config = dict(
    n_kv_head=2,
    vocab_size=2048,
    activation='tanh_gelu',
    norm_eps=1e-05,
    bias='all',
    parallel_block=False,
    init_std_qkv=0.0151,
    lr=0.000437,
    beta1=0.9,
    lr_head=0.00498,
    schedule='wsd',
    train_tokens=243300000,
)
Each number is 500 + 25 x the weight over the matrix's rms, rounded and kept within 0 to 999. Layers, rows and columns count from 0. Numbers have three digits each.

# layer 6 MLP down, 256x1024, rms 0.0386, rows 109-151, columns 512-575
500472498509490478491526523524501496502500536550477464483501523480487475515538498490521491500472498503497539527487502557504461471489498499503506501498504531502490493491466512508510497500499525
483517499509484504492521486478500501507500465506507483486479502527466440510498500489455471501478504511500475500490516505506489546484493502475493512494502489501520493472472506508437500495506478
495509503515531473513492485514498503458504425486524531511485480481504489523472507533534510501439501518499490468481506544515490497477547498520438514490502496519499503498505457517496513500482456
507520503505508517542482495550504499470499417497528465502518483502494530512485500518527517498506503530501503510524499475508496487511479504517511529472499468514459483470495444523543494500501474
500488500498506493519493480537504493564500498550461480515496483490525487509513502536546493503452497488505551501509475496473515478507482505447511504473506500498552502506505548496575506496483478
523513497512472499530481496491498499478497522493501507523512465497483472506515497486504477495487487496499509516510467478393484523511526494488481510510497504402479500497472518483484498497482500
500461497532510516541456472541502501497501507453480506495502540448477484488460500505489531502482498494495417505484487464466501455506472501546529483485496450495455500510482450470474517501498480
488511504470460486517531554518499506455493472473481483561457510461538567516522496488513535505522502468497543500497515528535524501548530495497515488496502518509488511507516525454490556497527562
492532498502496539464521485494501500486498532497510561528537521536492511462480502481483501503451502472498474491502533483514505508491493494522449515489499519511497500485529499520458499503488497
495526499499521501494456522573499497471502521531460499552492543548534527475443493467475517496517501416501574485531520499513551487496523505498487498496504522515491498513522503508509491498464527
488492504471523531507503518491503501516500466519484511501478497468517521556521495524479485494527505462501486472477508525497492491506530500531435466477501517478542506457532457504485526499470581
507502500513517489499460535498504504507498532554505475559516457515488508509538501524505439503473492495500494475537490498512526483488495499508528547492496503516517493539575495471501493499508505
498505494532508487522498477531505500552503446474487529520483464478495518523467507471446453503493501496496461496580500461473489466499488503527484507541502509491430501506529528476463487497512486
508494498509512505456463504497496501498499480452505523549502466505529460482489496538524474493488493474494478463466466436467518511467521497476496487498497464518523495488518421488529478500536510
496545500531537480520518454487499493501502540478478472484495562536498507549470503487501494500554504527499510520497480486499466460466474497501502530499499497493510505517468437489517512502468479
517533498481497535539528474504500499543495515447454506488538539487516491512518499510503479497465494531502482538528495512498487508505518501512476518495501487506521500482523521505510507495521460
502503502517480452467491518449502496439503480518477521474489514482511455504471503476488469501521503488494508479465532505524479531474500504481481520507503503504516494484462466511477502499477492
500477500456484452590469503517502502474499546473507547500495563509472514495498500548541540506502508488503496521471520449507539505478476498501475472520508503482511497515505491494507508492498532
480526500459452507431471509466500497538496478497484463480484447497474483497536499486494491504485501506503496502482430494475483526546484502487491519548506446515478489479521452510527498497508458
501493502516506508503520491471498495500500527494494518494486485510489518522506501519487472498467497478499600504484487495500496476518450499485530485549496495494457498509473496470491496502458507
502512499506497495524488498501502497463496471534479509506509502461521530520463499507465532502537499477496462546467467512520497457476544500493459502509500516497493498503484421493465535502543484
502507505491493485460505525492502498483506510505444484505502504523485480476482498522458454497498491461501513490464510510540518476497459497483478539479499535524527498506480532505499506496528510
516507497508505496515508522497501498513495513480474535519505502485513527442483495529450496502464500472505563426477485509496468540515470501479465480484502508511524507503469447504466486499499506
500499501456506522480528530510499496463501479488484491555492538541509506524496501495441422499469498506502482483465479492506483508472525505533443493514505495498441500489483469483514506502458574
498498499498486491582482535478499501519503536485473485474504510461488491505470504545550468502511502506498531486497517464463533504468531497473479600506505512520488488509512503486494501500514550
488505500498500531511573460495501495515499488437469516494493493502464512517527504490560529504513487450505530445510499494507545509495465499505458478489501523521455490497560560480508503496486475
510436504514469506520506509529499501513498479490522471483490480512457484536520505473543516498518499490503557514429489515518495431502472498478495480471495519504496498535512507454502525500513463
503501498495486509490529507494503503510501523520470474469507510517453471496504503451495500503493506517500506530494492495491465539525481496456466508529504489504519497462506554523478476494530564
495473502499504527508533522512503505499491481572511459553505558525451494525481504482437498504501494533499490495444482483491516491480527504493526526474496496479518491470510510543503509499479532
503547493464510522522489471477501495525506511529465469521476482439513503489438498476539481497547498545495531489479509497520531502505542500510517475503497515520500486470474464454458503503505494
494515499515470509484498509505499499489502572527502587589512544480542504473455494479452499494514498495497524485529552517513447511503475499522507475529507538503491504525553502491498508498541515
502508500465565472465477485462505499485499490515512461449471479509510469518515501527486506504545505524504491528502512530525570470492471502528505520479498513517517509488538433509521498502505523
493501502534492504503479465515499498520494553412511549487509459506532462529518500480467496500472495548502446520524527508492490559531456507509553509510500503508482495476465501485563499503480524
505480495486481490494474506480501499509499520553516500501516476509495484493504494525526525496584499480505547572549519525519447501530512498514502547484495510492572508533504552511513499495516530
503514495505532496491508481521502502502501470511505438524505489440484519522466500531481533502451497511498466484514489529519558484513461502499526464518505483507572503514515595590500498502456534
481498506521467501509524510532495504488500477497474461448496450535509497563539498472525480496524500546500546532516535518490514504530490500505517521482497457493495508483524502504520485501503496
491521504472499491505552516449499502512505509474513530484500526497521473501520499498527502502500502483501429481533468494504485515490465501478473526490504518513511496493526512554513493501507494
495452501509512475443513513520499507438505514522490583528495520483481488455489501523516532503511493506506481513448479544510453483471503499469455545500505543511560520482554454475511516502514523
501515498481549501460447488513501500500499543529529528528506447515553498505490502478472501502519495521497552468508511550501518519549478499509483493505494499494435492496521446492501478495488493
497484500564486509496496505494499506519504471575530540479491482515449466455475499517505501494477495512496492473468450487485481510502429495445513442528500450521522507542523489519489482498479480
508479501482511494533474514506505505504502484403517467512492519476539534546550497539519462500467510485502547529518506542527471500473473497537503457453501551497511501516487544457514511503509544
502499500498508554468516532489502505513501519517523530493479456468523492462496506529527463499547498497501421552542522526523536570476539497498495475479510519494492488537512514460483508494544558
506513504452551524527445476567505501522498458532477511514514518470493521502480503486499549500456508533504511495500497489503471516496527498499495517497495515457511507474494490504495488497536544